Each number is 128 + 24 x the weight over its row's rms, rounded and kept within 0 to 255. Layers, rows and columns count from 0. Numbers have three digits each. The size before them is the row's rms in percent of the matrix's.

# layer 5 MLP up, 512x128, rms 0.0725, rows 46-152, columns 64-127
100:091104147109142126171108114144124133120123171116128127102084145106131160126094133142137139160124070112127127133151131138154163121110120146088081103105163144117133094128110124143064124129160117
102:144141173110178110149110114127122093131131134158140159154120140146140119130118107136131106116152087089142117133134121094145116143125113144112119148114124192121138141058156093174148130145109109
099:110150149105159128131086138121136136112145104110152116148123135128103092156195131087137133146108116140118141146127139089127195148138134140127136140138090140103170103128145103162146176124167099
103:143178097146149138159086142135133110123139108157105110154134158155090105154150100124115156078074109130099114139160156145156146145158155113117169121100118150102182124083131090135147107098102123
106:111165065124139144126152152139111150180141095150149133141133105140127098138122143110108159109123127133119111131131122146101127103139148128133128124136143092166108185092153130163062165117122132
100:126159134171120156123132142130157157129125153170107137112129177111117146120126113099150118146144080140163106173175137117075123146121111139122108128117134167139139125102092124159127163074086105
095:085176113137125136133124148122140124138099148154078120113061107113151103093108121106133095137169122132157115120090098118114149099111158136140109110129127145095171163116122132161106177109101133
100:143127127084158111106123191115128143130147096153143127118128140122155118091167157082116131121147133119149148124092099113093139125094120152123126091128143136156119161108098097192135144101154141
103:084111093148164138155112163120122115103174071138156149126101072106110168114149125099151155097136128098101115095114142099108123159151150135148126120149090106116107148092121123118153158117145107
110:084120085140125132104193132126123115144136129132151122111139134086097156077156156102134108087139161085142107116122112144117148094107139128124149138132115156095131124112134108132077123124105084
106:141136127141121173149136128145132101117166106136119145118124096163083129082121121117102144142138069147197113143127106113139145158090123114127120087076157122101107141106138136117080119116148136
091:130099141135120089174108104128135143147168120117124157116136123142142120181104070123127115103113137139164098149116123119137126146151154161105115139063110078119143128105152076128137151129107133
099:126147123134139131092163151111152126122120112167134120134083131195130119118117107127101103098132121128146139166127116095119162137131109068111123106130141142120160111106157093101138157089146161
109:073168123109108112134140168136134150172121156138116142098110145110117113137125098146126113084107114100100111080134172128103148158176088115098082131160108141105104094124136132156090162114101141
094:136162152111113159096131122129144104135145168193117148133123182134127162121143111171084108141153092139167134137134127113090153115117157167131128114106176157107144115123115116131126129080143120
104:127107135117132075136137151158132153122127094106178138162143112101091118170156143123110123123111139114176115153133151130114104131097145104142179112135103118103157146121171144160103116108100116
104:133113153132133116174097136175173114168178143119107162124137126136127141108120098106103154132117154097094138102122151111125133061131101111102094103164131119113109130097140070146147147157124127
107:114148122135120125173126098145136159128168128117147190132096136105089129132093139115101146128129113109146146100154162111103106141083117122079126112113200128189148102087178116137112129103119109
104:146157082110142213099158146139090131168128107169122088143129103146146130124126107188158120120121112099149131149104133088118165120140135137097112103125137128098103097114091117145106140120135124
091:131124130107169137103152123103096090125156146144109097105091127146125097155096155149122104141091087110175170116127106103152153115166126115133128146118116152119175107132113139154145151118113152
105:119166149110126113114113124121088108139112110156150103105104092110143148097151118115160142093107113158145129107172123156138126118160125102130163132133131153152148097098132102185127116133132091
107:131170169138138135147118119160143106158165103153131155133111125120057139116112086123093171106137130152105152133141116096139111110133104122068123127118136166071124089124086115147129118115139130
094:156135136134164168149143129116165114112143115143082105158137114125151123136172118120143128139141091134142124089136155099123127096092149103116142148123152116148172157104146077141150133155102096
095:122128143103170126175098140132116129129082089113166127135130120151123083111168129153094113138112126116109122162148118141133162118166114153104161110161129174092114139156141127126128105099161110
106:105117150143138164137099125154091093129142112159161163103107108080133133138127137085098145121147091069135130098137098117087152116125125138149122126101177163106156132084093137181089118134134108
103:117143142127121142157124117153147115135118129107143140145087100150121097149171124092132128125127099143128154143148107060140153079091134133093132075125162132137111102105139118120156160137152122
097:141181152120153122146130159139159126170137153096107174105120120149143091119158102099148123099180130100109081130139090146153126132146106179139116137087137117080112176129103129153131149131143130
096:131107108120089120151117128122079160143154094136093101116138101081153155123141122104111135100132113145145119117138082143127113094146164142120101120096123132137152157111148148173125108144133102
106:093117114106158148161098150138137118157207115113098148134107092116109093105141122157125139162127127099087097145139130064066175121104179166115104121168133138107166161142104111130142132125128158
097:074111112124162123173093123159144114125133116146124176096161172064091114094165071117131123116093142096120100143126152127103126083145124153119093064111118117091147091087114131167126142122124112
097:156134176096149152131111164111118150121128129101156175117105170103122110145182121102106114136129126112138120116126126134167158079119176110130153152174097138139145081082154068121117100137113147
114:116097118113139116177108142159106155151153105123131144101104135153159114087133127110086169088124119104105114139122134092117156073152125135166093072122127115140091120091146142139116113064161128
096:090095097125147108175114161113139085126122150118137114127134139152128149129144136144152129129129126120088148137126141128121140092085137103132139126170118120140127114104121151135147135093182130
110:126154114115149132131138103129146105095172088154123195168154137121091114126166102128070122118099136093147125150117154155129122102125126123137125147134149107154120094108103111135121138076145120
096:122155132166135123156176146161175144157098119159067150130135105153138095151143132155120116095126125094135094112153076115103114172150173176100116137136165092167144173095151118119115128136118133
115:101105108110104124161159124137112079151185129141161150097071124129110108111106148130140189103106104114090119122140146116095142116140133163170088111127133118109120105134129156115110108091149146
110:133168086114117135174162137129155120122132130124092148115139146107132137157156124155119087140153125092139131156155137148146141090112104113118139134107135095132118128125161101147109150085143100
094:145182149076124132120133139134150128122117186136109195104128145124092115114152106164119112095126115116135132122116122076166196094118093144126132147148153141114122121154132107155115157080109129
099:139111129114163181142130150174134138098158110131152119138119127116140146137149155097132144150131135117172116133165179143151133095107124130131081134164128109127136108148106070131131157122155146
096:143133100121168183122135172133144129191138140184163130121116156105125063075124127078126144109140128126132076126145153111143144133123152147119142126145129107089127149111140097121140151145100148
101:081136164096138117107163136115103109137147147140108113105126121168128074100105143072112082124121088136138171119162120144137169116127097114128140137148119186076145143141135113161113147137155172
096:170084137143129141168132163145137120126138148177162166152107127179101135127136096113101109095177115114118106121128160133135158186098141143108091118124114146124077112151135077128125148088139160
096:135139149128124093160136116093148154121163092115119176108112124136140090156168124124089088144126088134127076153170123137121132135117115099137126117095114114106117178128124107176164153122194126
099:157126135130145170114094090148102129172125087137130148129138176120149139105093107095110108130088135122120127118105125090130145146126147119115159123093087143140159098112104120127147110137126072
099:136120120145136128108107137164095084149160130120159118108082147102130117074161134125153127110108144129134134093150149145111119080171161129162082147162104146092101093146123134130106154085127141
106:125104122164149152125155134156188149152163136158119121126141125123131131125110109118091161086175097122117113118128153155146098103124151102096146101116125107171155145104155092143127148140067139
106:136122144183114164172143144157137080099187136141190179134141114142104134136122089131136107115158165079108127154131141125134111090133113147104079132125145120131114128137134094125091143090147119
103:132147135169107153124146098156118104127136098093145141157123120114094156121136101089141133146144141151141127123108179119095147081081121131093086099119175136082118153094145103145116123089139110
102:108137099085126132126141100114109128157127146117081093128143105125179110122151130136160112106124111138147107089143120140129162128113146138137153140144115158132152094136098118148147107120111085
104:131126135108131134137155109120119110148104161131091142122155153126127127150159121138133100130102107144132128152175138141128141116127121063115145153114186162132165162133125052129129124099106102
101:075143149104106173125146156141123107132124159135128128155145109096135135104131123103175100147116166142142141133122096104099112137127154150124108111095098132126145144098111139124102111157114149
092:128131090137136094140145154161125098142159086126147115126104137136118096095126172143125136114150100108131101161131121141089116112111126156101126128138169106109170147112149109161171138071138142
110:116095150120154131111168136134108147129154135150134189108148097112089123086136078098108175133122100107163114142152169140105105131148090098118100105121131160092180114138133103131137148119135128
101:134101141112188136125123135115111106165142113138136144129121149137063149097132141159149156095159136129131117144118139107115172120087116092116142102138146125150102096100121138103143149173121152
091:144141098129128195130110133098150128143150123120095134136141157164158055118143112137107091136109117156143106121116105138141112163159154137112122117092120151109177112103119066171137135133158076
101:119130140075123131139124087104104122102094122100151155091110147160141108151125113128108130128096156106134152155128170094151163091123100105123144120077132134130148096123123099107099156136091100
104:153136115148152173104129149134133068145156100105148150130148101106126115124122111131101168144132136140205069125155133144134127096138120122089120118122136107120162134086181117114108094131087106
096:100174110105111127142140116129118139133123158131178142115151168156139103136122152160186116114158117106100138142163111156123131127141088103102132092166142132123150133085118097173106150150128133
097:159141139106099156133126062159176110121125096130117142140162144131090157120120103137145110121074131135137152145146157113129138142159138146122111127158103137160158084097175126119129108123155070
108:123147104110126122108137123154150131132085172128148156124115157103134083162136111145126093110104123127148147143148124098156187119118163152143124129142131095139144155136153039142098162150134089
092:092162109103098122105140175133104111154105131147139118158178129137150131115117120123135152107141103152182089160145107143132168142156099149132137129116130144090120126125137110158119147154128131
105:094160126171156133142110119102135083129154158114121126118129176148088134128112077141084113115089134093092079085119149118146127110109083117157115117142111123131144143097140168119104153100155141
104:133097141131125098146157101122098140151119199137143108106120160110122098120153120131126113097121120131101100111148149152105170155123141082131122135136140169090155150165127130107126137130161140
100:125136086113118150159137111174180117188088148165113086136132147155114157116140102150091119110141148131147108107153105110094135123146164120138176113098152157093163149157158151089107114137111131
098:126104057090135121146111097165147129114127146117108136100087125113142148112126147102105183152101100147136156137140113120142152125123137120110104122101109152142168124116179090146150165113090121
103:079119091115130107132150149125118132194146143145137112141113132129133127144137133128125155105135087118091098136191140124124116099093165131110154095066162107073100109146144089126107165149120123
097:145156093136128162140108161132111141154140139122072122120133131104101125148125125113113142128119143126173111126188131123133137130138142126096094106125161148117172167154136110142103116113107136
099:116128137108119133125121155131143125164122148151111105153153119116143086111116090093124146116130164099097069133118176145113118132128107112109145091131132123081146153135116147151120128137098125
098:086103139159142129101184095115127115140119143161154148139131160137132097113139093124133102071133143160127132132101145138052146137098135132099099145121092127147140116112147136123124135122099102
100:153158130144166169098109129132126102156121084139140106134136107147101138143155134128151117148148097116146113109129116121107136120109110114142094079134150152122133114109123085131120123131083096
100:122152148105118130180162119116107114151114117168113124108153160126156096151121123093137076092110104132104092113167161119104120150149101129102105108114127120132133108094140130136115123119128113
101:140125150134160100166137139175160124129137127167090161197145113178148137116102114117115127126108091125110126150184118130123155160113123143110079140160109103126146105096117100143092096115108138
107:111123144146127145160172137157132108112153151164146099101060153181116143094104111111130168110120117081111149153188135129095122072151148101157144107166144155170131116109088119127103114096132107
106:123084107113124132147131143139072102149168094174157144142103126107104116090115130112054150155143116109117086127137150136078128109113089134128111061103168142101140160142127126147139140144139158
098:112090102156104137117145139188135117134128118129124143115120134115070139120120193089083143093145096114128119122105120129062149138141111130114155138090115163146151141125154119090096120152121146
094:141139114111161166128126122161138098136187141143135145139136134156142101101155110128127152114119104117127077122128133134164182137106136151085171151142091109105162143146143138141129165127139130
093:115113131141150122118123140197172131121134099136118102157123107167109114121123123164138124173152093114147130170097117125119125135139145144172098091130149133134152072112157152174115159080111153
100:145113143109092125147139129147140095144142142153112089130167075171141179143144105146100091129153112119145123100133159124137160089084087118138166147101166125092116126122111101158136146095162139
107:077130107157107135135163117147143108153130144142114127082134181132142100099106115160109116108119136104128120097101114146086127113139148142107116144104170113135142139053104098105107141098099128
094:114109089088149133098077125133094147145149146120114110093051136155133153099110133128090123122103103112143132118129094112146176127149136143128135144137089123173112127144126122106130106158133124
100:120175073095144119117141147167127122157171157109132174119140130112115134136178090078118121096115155131157142098102163139124120126134117164132137160111112095098091130118115093149160107075108156
116:141167121116146190118127145160116105128135115114119114156074117109098103129169119105144151127134141151109148142137159124117163146131087111153095141133083151128157079131095090131085168111122105
087:100150154098116113121080100133095107122093176147093113145137136128156107135129126142127099133132141095168085148123137098123151161121155128118114111106157093157193119126140080151098159119147160
101:115138103097106126179137189125114129157145106149090138125151141109089075110121130088136109143140124146123096140121114134127125097096176146131119110088147118114112137080131099160097128110151159
110:114087102160140131122126141119122130130142131130156137088089167137043091128116120118131155137139140102114093138142171126092146134134134086133087112150116158111101155123157123154104127125159147
104:121105102111114179116181123143160136147114131143127114146173129136109083164126143131126116120104126152169122141131086150095163151096174110080150140111139151087155155125118117127144130096094121
104:081149120098146113134114091149121121124122139122179145155127157123076123135154103142131116102137147145137108102120145128122175132156139110144122152133100150160145110132141141110094155095094116
097:102118145111131101193115124151070115098184159113110123134120127141129138124134095118110132125146142158145092154152152155139138084122098161137083132133077122101183127096141070149145131118074136
102:114147119101181170145148115103174104148133119142090079163105122148086135151124135138129149100159134116141118122186151104142134136111127093100113144092149143136180120094109152143105136140102098
098:072093146142144155134136119116132123146149103112109140179142122159115139083133104147088174101114153139145120145136161097102095072092128125144109069113188132143148175119129084144151134089115160
098:158081107148125154127132077160138138128175109117102127128118142117117125102119130137156125133165085123125071101091154132139143148083145140153103116155123116153140161132177140182136142116127115
093:108115163102140088186087131137130151118177115113138165149113077147155106088140150103123146120119116156118112131104139139142144126122131163117137076133121103098147133108142105150128157084141146
107:178112132146109177081128089135128132122150096147093140133145135137098133081137144140098120134141122107175113131129144090105136111060146110127073111085154128132114169101149099133085132089154132
108:131131130167134144108111135146125096131100142149143137084115151104109108108139125142150161122115086087129098114152143151169128129133104102161137091126155183112115134074133126108102131131169114
099:065104106150139083123136145162117138153127104120153125130086066083142119126155140132151130123151135132142117116151148130093118118117167158126134119113124107103135166132145141113122165154137150
108:145114143162143155114159131140089101112181092090164140090082157144107113133121094115128156118127135144100157112137154073140127103157086118105086109138114168130117149118139102131129123147145147
102:121099105152150110133098102122108147184114146121142064109121111072128094145128087129172146136154143170176104118130137123125135132167130149128138125134121159140140127116192127152073147157117143
105:145126124097125117110153109121166105136174130137154181159124154121072123117165100129156127111132122129141120101141117070136153111177192105116124134136118103101147124151166113171132133117098135
093:094107121099163142171140135145116095149115123132097102086137128103142137083145103133101149092162135108088146161136139087106129104184190141130120112138113157136113113114143147131155136109128146
102:160164165091131133156107103157178140127156152148137178143076076155086115122165155135079149144153138149150129155149109132161129094126126153142089142086142142107161153132112090148119132105148132
096:159131123162149150142108146127174161120101090116098161069125149104131123120133108111114153124097152099124130122115119110106162059105160148111092099141159151128099143117125106153160118087147113
094:152104092154128167103107153159103155147120162139130135111164142133087106107127130115091180136114155151127137126124123041115143124139173155147155138161133139104134118101104090120091100110100156
104:113107117118156163118128168169163136169125104096104089158183130156144106100169115160154104148092149110126074154126129126121125092127138140128160112100111149124149160127114132188143152148139135
108:078148088137143142155127135153098119105129141177124156127138158111083109105120154091132137107134137117121099124156130145150144095118140120162094147104157119091142154121123110159064120111157106
103:128125154131156119144172131132112158151150128065121099107077130104125123166140095172149147100148095129122118130146137115130143132108163123088100122157111127097125126076136123168150147145099127
092:117097142091129106145112128142127131124104138133152142156131155149114119122177139103103130105182126139129132125121112158138181117129162128114117126130103169120132157150186164120149118124120099
098:072115118117119121126124160152074163114095170154135129137109155144109139062130130144150115082090113142145122114145135130139164131135182131163137123173144110123124158132097100120129129141139136
# layer 5 MLP down (transposed), 512x128, rms 0.0547, rows 46-152, columns 64-127
103:125148120095108147135121125119105120105131127145127102137125105122103087135124113111133097140127135155121145099150125150143140082079139135129152123185085160126182101148147145168164156125138122
103:114158113099154097119111148132127138120085173077106119149142105099115121132163117095158098131135160126161132137148145119123145179100140074175141113156138113109101118157124103121074107141110159
096:185109119122168134093108086113123122151125135109143083138164137091180111132123159142119108087132142155129146125177138111151110122124087154094127120114123083155126164097112129151100102107109146
101:135161150114147134140119133138086157165130135124143115137133114083110127118076145135117153157156141130120151104109148150118143101121117139098131113159155116134124161110089097099143143127101131
102:101136141086090107149105125142141169139130152079134123112113213155168151067147062166084076160121143132144133120154117133116147156125079153137120110143131098115157099145130157125094139122100121
102:130095125090150097130135111098122140116139098144106121088118121097149087147127138114161127099128204119145117153078094107102176134129147161126136133111094152167139130126161105151129128158162164
100:181157170143128119115135146073119130146145148160132102120149161151101121080119090082114105117141138124127119130129136140135123113082163118135143118136090139132162121097128122053151151177117117
099:086167102142125131153134104167130107117108132074133077178106090112090136157126108142129120110143142134135095132111138165132134165116145140133081143131148141093139137113155149127113152102148172
102:105127136138110150123131095122123153121121129135132135129174137125107101115141184142071081149123083179107084102141142127122092100129089120114123127122158112163115173183167153109110129087148089
108:119138140117157114107091105155135165120104170126140144121120141120111120131147112116131160138135114144115171113127132144189182139124135111136142127128094070158134088119159113126173140149124160
104:150150123157144107112159118151123141166172096131161089116154110189141120140112138096144118150141117104138146111113128055115106144127141143169106119143159185140173135100109114148102079144151123
093:141124131148161120102101112087144123166143168164139131131141168114162091124126149104132142150106113101106134139114134122115108144116117125103184083149106144130115121156160138082128108069126119
103:136116146174125122116137100138126145154137169127118152127126104096119150159122143133147139144096121103124123126085132149139111116136110156162104147138085105118116102122127126178136150134143118
111:141080137123106176108124128161128152095165087108157113143130185135123108118126125174128145130136140162104099101144098129164115093145124123141154128106115168132121116125114113159097061144150133
096:096118115141170142127161169127154164173113112135114113107108088079138088156114126106126118112114147129133155138137157083142161142105118092148112127158116112151111139162131153138099106162112117
104:131096147137111153105122109108101143115140165101141091093147133129137143086155145133170115154101090115114115162130133099070116157130141141130108131142134142113128084110143106123142141133130108
102:111117140116128146151148099114152127121138133101116143140164150113112101168157088100161114130118155158122129114114119156144065136156132152121082141110087117115112124091148083161157154133106135
099:125148131108140128116094147134154121085153121128122086124156114104145120140119152101177112163116098123125124117141166167083102132174115119211123136150096138079124165130129146131153111132127133
104:127157163156135128122115107115138074132163157144158126059107141101102137060125171128131130144125105105173115127164165131136060104129111125106115170151131132135134128100142111114115109167117117
083:144111101145084127165101121125130179120110093147158133144169103143112160105145120135155147133116143094107114120123160089117084112111147117114162112158126132150128155127125099136159154140066126
101:108137100077122112152116136154124131129131097150141123137134100161102165151149117126102157131124158088129136145136153131087113139109171166121157101151149149135135146153133166063117133128105108
101:131091106153123094156087145180120121087142119098128131125115131117169119141147132133073135101143161125107132115159109137120099122101129154101098104125177110114098135153123125147187134144127123
094:121094127159093071083099124181115161167098115144118186143108137105119125126133140157092123168127132140125083179147104125168120142148096146146120105108085125102112118120123145138123141123168123
094:107177129161098120111121152122116151142155141116118114135137098094127144115143126124121087122086086130144139126145144113118120144092139134125091124157114110135171091095090168118128131153112137
113:149158158131094141096070105157155147120158100097163143086138160094136113096091131136129145132111170085120108132092126108134133142140070089166091130087148102127133132175153139125163159135121180
100:113122163128131182133124138107172112127136165140120132120135141124102133105076092113137126117110131113132135105169173129134165111143126113147090171141158152146146098157144123145158132168102133
097:059122106159104143122144116110146087120137131142106103157134123087102152101162111132128151100152133125123196126122124111127135122133137149149137180156131105170167068116123125136154148131102133
097:135144132115153118144147125161136134115141128114133179090129102139125119097110097113147163149146140154159136146116102100105113144129120158165156170119141086083197127134108104070148099129081122
103:148110108139080128125134096104135112110158176142128148150129085112134139102123133103145107086106110173116071152080153133155126130139134143128157164153071153123128121121140119108105138115125126
097:135120146114138099108111136102121132114077125137130122129136094130102151151156117103103166126135147133092136141114123117162105138108119138097150153143132118156128151125102108116097156173118141
100:116091152097097121119098136104129063138118113139117130100177126133126146141146136173159121141109156144138121123102135134127118151147079151146127151147154130151115158174112092090181158128137093
109:125108153096146121095145108121116174162078126182151106149116118148092076183110167146125087091093151114121126103114144136149103162143138121126124144167089120107118107134112146136086113122122134
099:150142122137118151095164104120097144119134131134132131096139116162128117143103143093141116182132122172144088187202101149096100133100140123138080140067150117100156144116157146070108114180137132
105:134124141110162140158169127105154101154116115148125113109084114134141137135156153150097083166144125122157152144110119147120107119109097119076146109150138135132107137116144144102153150131117081
106:145176141105130133145097127116139117140137105128125107125098172159145139122143159128142141106126163132119156123104106109124126147149086159135140097116139141119139131137127143096128122144145085
100:158133107104169083075084145086160100107088115135122136153086125121165149128140152120155087130100136141146127054111175126130117123158154147121133141116167111127120095173110145114155164140136127
104:146136152084144112110140137103162124150121093142144127101118133082114160124169135155107158173149120111110109128155161138156108142100122137155146124111104102169118135135105138100120159170135091
097:143165141149158098134120079169111112110115085126118113141150119106121146138124172135128150141106126147126096120072126143141143117132146111109111100131114085144107173127140112106111127100137138
105:134133072128140091129147144144096101098094165080132118142139128102110104125142091159144127107107127163089095149132162103099096154147147173133176103122144110155134123158130140137119100099099088
095:096117139119146109121071129110125161115136140122123116142181135137127167131146120141116113166132176099115155140129126056122132109143118131170087163160133127095113100186113170157092140097144112
102:100133108116115118135114145069136106149160152127118131141131091139084140133134137146137143108143106092137148181138176093113150131088130099167156101097133145141124155123128142125127100172105086
097:112160075109135150143145116098156128148118123129124107105120112125158125132137147107152119120113154146110164102065104141147123128161091122149134105122106164089150138102141153160120095153113121
101:169181123096119174091123116110198097111105150126137127151118127153110157128102110154129124138144169106093154145099138112140087153128157143086107146137126118124117103137151126100126117139122108
091:163148125145138155100080154132165169123135156163127146087111136100117147130152082145108131090073111092089128091110113117151154142101128119121136130112131153139120119130166142107133183165179106
098:064151138125165117155157124108121162121085148157129099109099159094140146161123146099172084121136094122103105113147127109109139097127181136139134101167150129122149149168104095140161121112095091
098:114154156098150125105112097104141136177076145132131113157134143101146144126086162115108119110118104132129129099124132098120123151119114149100077111175149172145168154126119136116089071113135120
100:100123108119174127098138121116112150131106139147082106156112157107113109162140108113136123138123201157108135129110139164126136145105110105126138125142149122176097149114126110151152149184142129
101:148106103121157143128163126096124131113099143133140140189140129129143106161133091133109079205135123144117147132145125089121135112121159111123126130110098132126075146142144138110129152126108119
100:170136172143132132138104133134101111099126132149177173120143170152099164160117129089119173109116133140127140161121073114110142104147097143075129112124119130108135103125154106084137112114138125
092:112104126094144130134132106169104161122112125134146134107073143161137123130078124115105165144159135112142164150151089133128149116108094153104123111078116174134106145145084129108120124128126094
109:188147109149126117166129132130107161136155153143110106106116108189097119105125140137101143143117132167091104108153114154142125101170134147109131104126168100099093119156132084096141143155126131
094:126110151128114103081124096089100110103091149093128125117146076157130131141112096159139082155116136121178135142156154121113152119109122122081136129117057125141089163151121172116090126165131130
108:163102147152093125142109118147090080127093102105126177093132106154118111189133168131140114112158138087152095103125122181114133109161162144097154137119109119106140117161140114095094130107142130
103:106142148128126177105129129113126152157123094101119105149123110119130105126133127123153095142103165099136122118131127119166115101119151096134124125078083059169144091104139140146108125115144139
095:122126137152080122150093150131167164094094112164109130141132097116152125123135152126162093121124089096126138139123126133137110092122129125122105133175110148132096146177132140081162123140115177
103:143129131150110138088072123149109165154119156110070124173163147090164108109147128133106161143189110127149117115153173136125134098114122126115108109148127133127137149138112141118130084078110113
099:097168110133124139123158125082174125169141152123123154140178152089147147127106131121165108159167105108123126141074196069097157120128119109151093107116125110108110169155133127111093147165141130
093:175140129117090122162193130158098111139144100130127165098122073176114140113128145135129145126130068171106122125121113125180080147110126132125141139168122087145132160125125157155127110112164132
097:089144109128138113128155156136093138200120178132095123157091139155140111124103172110088109119132129111117135121123084148116161175137147107124128120078132094113098160163131168131086161124108138
115:107132132125152103153131116090144075125127118166138145086147148115163106070121127144129141096123137141115113153175162121124086165171126113104148150105130135119141142134119158142162118121119081
094:119117157094178118176121108112137112157134121111134121098109151141113105096144126123158144097121143141130162093143132165169089123139114106090120148166119143100138129159151128061145112143103125
103:140142146153124116170130167135134124130093134132117150072142131094146133126151136136170116114113135163110109140149136122100120122114143171094105113108129098135114139151151131129153117128127100
102:127148161144143158172116127153139148084108093118151119130091151115143123137125125090090156161153125120114128148146141107157118088098093135129121121150128126144135125167172129091150156146119115
107:101107126123130121141113132143125131148137132112140166130092133121122128114135107128135127126111131121117165164148139148120092096127141111111085144111171113081110108166109124119138173147095140
094:105091128157129127111103132103131153144128117094106119158130159114124094128163106114151087149115192105177147136146137112087100134114150100141140150104098161172145104131083124129134094090146126
099:131107153106124069146175119119134087128128156124116113107138117161138106066142132154132177140113129131115126113104102143151099183143115149147148156166133139102100115104150155145127103124093116
096:132138134078154109132111118168122146075120124141121146114161124119142136109134134126119087156157099133187126102128118156137124116165116121167161109104151145145127131136146135106110152123102125
099:125107136135117143135131101086126087145143141115133121120138143134121161098166154144146133159102105134102183164131136084196131114097144085173120144121119107138166096094113106124112164117126134
099:127120113144095137170102132163142159099132115127114118106142089146108149137122142112138134208123104083133110129143113118212140121148119132164148099121173124087114114181139091142125090134122163
102:160147118126144106117104132105143097078116123114151159098133129099124114142156150119127124159134107111103143139115090093142113102123097148148128160114145152154135133142144110127131105146080129
107:133133138113130139146094162178133141137114126153171149170108125184085129128123136092117116084113141131122106117097114174049170118126158104161097103098137123120133104107136110141109157127159158
097:118106114143115161116170138102146117108090115102140123106144139095089108166137099119173112131144131120144124150142075143108150110161118116109164096138123145118136135131166137163120151149165121
101:133163170149113119141141131147119158115136134124083114124150130101117190116162131136148099124160143122147132138145125095158103119078151141147123143088131078121139094125126154110145152184108138
102:145149144153148117142137140103161131091105153137151127124147148143129111128133114147153133102115143139144156097142097103152115184118170133121159155139090146137089100150157088143126118150074150
102:096137105116137133125113138085141124099163114141135118098115099116125100171145105138136134135083139104150161128099133158098104120141107126135175116135106099141125142134136136118222108103163125
093:120098102097162112069174135092089097143120148151144103149143103117133091118167136117109115128117129159113172120137122136105085143140138156104155171173131124174071132138150104197130104121117141
097:151136137139094099131122157133117123197102143159144108157104124138120126144165091147161093136120096114175120128160138106106135167168101143114166130106091112148163122146098095073115102132115156
097:142096119131133161133114128139165124126119106105082145128146123138135100114116118101157121149110139140128135106144133163125101141174138114159111132145115116138139166108132125134109108135081106
112:168122069128159123162082142121124083171088130092139148161141160134107150106099153111149097114151168130143116126071147117119135134126132115107131133154171120125082101147142128180135112137143128
097:133155154131122128165100126104116113132113082128143126145124110150145124147125089114170085125145140140119144120141159149161144198115132099136097126094138112124130120127128151146108142118146105
097:107124139128064147134165083136147124157124095097180102134158126204118119130103195137143108137135135146095169108082143121116153117102160169111129129159131110137114131154123136147111116138160095
104:123123151128104132144121164091159147083130108116085099125155135165153135145136162118114124116147143146106070177147094080151123129142108126159114100103143113110136128157148089099151135122128159
084:122106115109149117156168072090139157146140097132156133111109160149103152119141140117115157116106141150074120166146128155127098136105140113095128105146104093104112167139122169131109111128104117
094:143143137126085117110074109147123115098112153148105167112160115173133113115116103103097117133143133116128124136149134151139149154139132072134136138141169128100074116103113140109173155114179123
102:142157129104118146115127116129116102152102130104142170099128099141143134112104146130129070194127088142134083145113148133118095153132147102159177147130097101087118118156123128102154123121119099
101:128126163150120134152087140100109106122141119130155099132125126162122154102095121129104148075068084117099159150111154076153062092164129164180110102118111118097133111122127117134160143087143101
103:119100158128101101142135150115152156104144121126122116139090097167125128136103137128092129164129121139124124124160092151163150109113093061137096152138130101104115095122125125120148118156137166
098:093109119112114143139131124079154130124088093086153153118132129160117116119116178084140066151105108113127135115137177152152115191122158081130189139108130111130118113161131174103124127108114133
104:139118112112135100146137142106125112117136133125144114122124151152132137141095097144159132129137108092087159116129135152139131128172179153141132148137097134118123149107153117057170082177120160
100:121168150141108116111124148120122154122112168114136141088126109081148142121113140092190071123108132100128130172130151155157178146168099106112142117137097149119128088130131137092096089135120109
100:142154139139090114123119079120122129119129161141085118123159120137139143110081122164082106124116154144122131132090137170133145081147162132128091177163139175122171176114158135092136143139144142
093:120102115124118139135144110097155125128118133122160086122086103142105122084148135096130171132092163116109113128114131105130103108120105105162140158138121136133151127121115149098103136127108162
099:129126149163092133122150141146114158125161141162145116153119131149124124123121131142062072130138145126130151139132149123092119149122166089174129140126190137136083177131170117119122135121125111
105:137138149124111093115135103101142104109113152119132149110151096134145141128137113121195151145107111148107163083144103151101105115107066112168113146157155159149119161148134108119123083165117096
100:113130111089104139119131121095129075156185133138131151091145155160141119129135134120163171136086139132101139134144134076131116126159186139137105146145120138169173103108147124117104140124157099
104:100140145102097131119117162136161102140147147100146145116105073177124179129132128132125110097116113142146122122153132119140132127105086085117141115103084105093146104144114152137124130122155141
095:112135143133151178114114105126140144123121133148128177080116131149173121148111170087104105136126119104134132155126100145126135129110164135162112141145135121151092144127130114122175162122157078
098:161112139072141104118117132147127139088154152152099131114160110149150109153111123157142115105179110082131140164104142116140114155154113130154102116163169135132125106106135110138107137152076085
096:133157105121135116099128092100151128155165164125168154135118140128139140160093105150095105147119114158148095138174171185105125148157102141136124156087142129090164124138084123108114117156119093
106:123127086158164153123153172137123165123116139122132092158139160123091087133117100159168155127109152095131165101090161122068141124100133140147162114150122111133123125147128152126076149134155138
100:096115120126150102105099144153113169133111108102120158159147098129081151154169140151108142117116117146145151090127158139148180177177163117149128159159114125130146143145110088131156143133104095
094:151144153113148118085148090113148136101146111098135137089164115118123140114115109091160071164085156131149130099128104114136135097097088115130121098138114141123143130150122104174151114105179149
116:130156111118143104116131096103151147137150153124139122119138133132126127166095091142137085128167103128139182108099114147167117145096118162144135106141112135101165104142125165127126066133139137
122:156135107101150127108103118150148146148155140158166145107144133093089093091103169101116164158100118141082132141104131119117114123120133090170112148120152143120164112167144132158088113129138113
102:124125120105123106108184134085156095143154095127131143106086145153180137132127146157145155157146105150166114126160085139105125155110133150142187122132087145153146151144139145108138128152135100
100:145213107167135137122123121114119139185145112140083100118120088128161143137106134125166050110044119107133110114151131105113105145114114124147114134142146109142145141114084132126141134153183119
096:113163154097140133118112106121136108110129135113120148162135100112095143162157132142115160128161133113109116157096160134160109122117097112115144090129109150090137192138129124142128119084100129